{
  "num_hidden_layers": 13,
  "hidden_size": 64,
  "num_attention_heads": 2,
  "num_key_value_heads": 1,
  "head_dim": 32,
  "intermediate_size": 320,
  "vocab_size": 2048,
  "hidden_act": "swiglu",
  "norm": "rmsnorm",
  "norm_place": "pre",
  "norm_eps": 1e-05,
  "positions": "rope",
  "rope_theta": 10000.0,
  "rope_fraction": 1.0,
  "qk_norm": true,
  "attn_scale": 0.388,
  "bias": "qkv",
  "tie_word_embeddings": true,
  "parallel_block": false,
  "extras": ["capped logits"],
  "init": "uniform",
  "init_std_qkv": 0.0602,
  "init_std_o": 0.0602,
  "init_std_up": 0.0602,
  "init_std_down": 0.0,
  "optimizer": "muon_variant",
  "learning_rate": 0.00391,
  "lr_mult_up": 1.33,
  "beta1": 0.95,
  "lr_head": 0.0128,
  "warmup_steps": 26,
  "schedule": "wsd",
  "decay_fraction": 1.0,
  "decay_shape": "linear",
  "final_lr_fraction": 0.05,
  "batch_tokens": 8192,
  "max_seq_len": 512,
  "doc_mask": true,
  "train_tokens": 96120000,
  "max_steps": 11734,
  "dataset": "wikipedia_en"
}
Each number is 128 + 24 x the weight over its row's rms, rounded and kept within 0 to 255. Layers, rows and columns count from 0. The size above them is the row's rms in percent of the matrix's.

# layer 6 MLP down, 64x320, rms 0.195, rows 49-63, columns 128-191
size [ 94 107 136  95 103 102  95 101 105 104 106  95 106  92 120]
[[175 121 172 127 122 116 129 140 133 151 131 160 136 150 152 122 104 152  97 140 116 144 170 149  88 127 113 131 113 122 163 155 122 135 125 105 150 140 155 141 143 154 151 136 148 166 124 102 128 169 131 115 135 144 147 114 116 164 159 144 152 109 131 115]
 [149 122 124 141 132 131 135 170 184 137 115 121 121 113 123 155 142  99 141 123 124 150 118 140 113 144 100 143 169 149  92 162 128 120 169  97  75 156 129 128 117 123 166 138 118 126 127 131 154 143 160 119 122 144 131 121  98 120 120 135 142 118 202  88]
 [137 127 120 115 112 135 125 140  85 157 137  99 139 162 128 131  97 123 123 156  94 110 137  92 114 113 153 124 131  93 155 118 161  86 128 140 139 114 134 127 167 127 168 122 151 133 171 128 129 133 148 128 123 140 124 134  75 139 150 157 107 119 114 145]
 [106 151 148  89 150 155 114 138 125 156 107 131 105 116 132 118 120 138 171 169 129 128 159 129 115  99  90 141 126  79 123 102 139 113 110  90 167 110 147 108 113 120 135 154 169 147 107 152  97 130 152 142  93 145  76 124 134 138 130 129 133  78 102 146]
 [135 168 158  77 118 102 128  89 123 151 135 107 130 142 147  77 105  93 110 134 174 128 147 131 114 143 135 119 108 105  99 142 110 149 153 114 130 111 159 114 130 162 107 108 110  91  97 123 160 133 125 125 137 137 102 107 137 109 121 128 116  74 128 151]
 [142 131  99  84 104 134 143  78  95 193 139 145 160 128 139 100 112 144 101 123 129 140 177 124 136 178 136 137 103 153 109  83 125 129 140  96 143 129 136 130 103  78 146 138 109 103  95 128 128  74 133 109 104 125 168 131 159 161 145 120  88 160 159 166]
 [155  77 128 143 129 134 152 115 159 117 132 138 118  86 156 121 138 107 135 111 124 111 138 143 137 130 105 180 134 165 141 170 135 107 157 125 123 109 161 162 140  93  84 143 120 125  69  97 142  72 170 116 152 122  99 144  90  81 124 105 154 138 136 105]
 [128 145 114 115 139 156  86 185  78 142 140 173 173 123 112 177 147 133 127 139  94 164  91 171 147 150 120 131 128 137 133 142 111 133 115 126 140 148 132 184 132 114 185 118 125 128 157  87 112 159 134 151 160 155 161 118 132 127 139 126 120 141 157 126]
 [149 113 116  90 140 136 131 131  91 125 114 118 140 135 135 151 113 128 129 160  97 149 163 142 136 124 138 124 108 122 146 141 145 122 109 151 153 125 188 109 106 124 133 150 159 127 124 105 126 106 140 129 116 157 155 135 136 147 108 167 119 161 131 117]
 [132 123  96 118 127  93  87 142 165  78 119 115  94  77  70 168 152 138 137 139 135 128 136 105 140  92  83 184 122 150 105 149 137 121 116 125 112 153 121 125 146 166 157 130 150 130 163 103 126 113  99 116 124 135 112 133 145  71 115 157 152 140 147 138]
 [106 170 141 148 153 125 151  88  88 136 133 130 105 103 115 107 158 141 145 125 116 120 121 109 118 130  97 117 119 161  99 118 133 118 176  95 147 114 138 126 105 149 127 120 173 137  98 133 167 140 187 120 159 162 113 131  95 110 128 103 108 154 146 124]
 [151 146 106 179 133 129 132 141 143  90 132 119 117 117 131 146  99 127 152  68 136  81  90 102 111 174 121 126 158 179 141 118 155 141 158 133 130 142 102 111 110 173 120 148  97 132 123 117 128 155 107 123 120 138 142 124 132 117 136 116 151 139 183 104]
 [ 99 105 153 137 107 103 137 138  98 128 129 112 127 114 114 189 147 111 167 138 122 125 124  83 120 147 143 149 154 141 122 128 151 116 103 132 110 125 137 107 133 143 139 149 123 121 127 146 152 118 161 167 126 128  96 147 147 108 146  94 127 139 117 101]
 [153 167 123 174 133 110 120 109 112 122  92 146 149 147 111 145 153 150 139 111 118 131  94 106 137 152 140 128 165 157 140 111 129 112 128 130 125 126  79 132 106 149 144 133 127 135 132 155  75 145 154  94  92 114 158 131 140 158 129 151 121 142 138 145]
 [154 127 110  90 115 127 112 139  99 116 113  72 121 149 152 158 166 119 103 186  86 132 169 114 113 150  96 166 114 106 155 148 177 163 150 133  89 157 132 149 156 139 170 149 132  77 144 163 151  97 169  75 112  94 173 136 108 109 145 100 104 119 158 115]]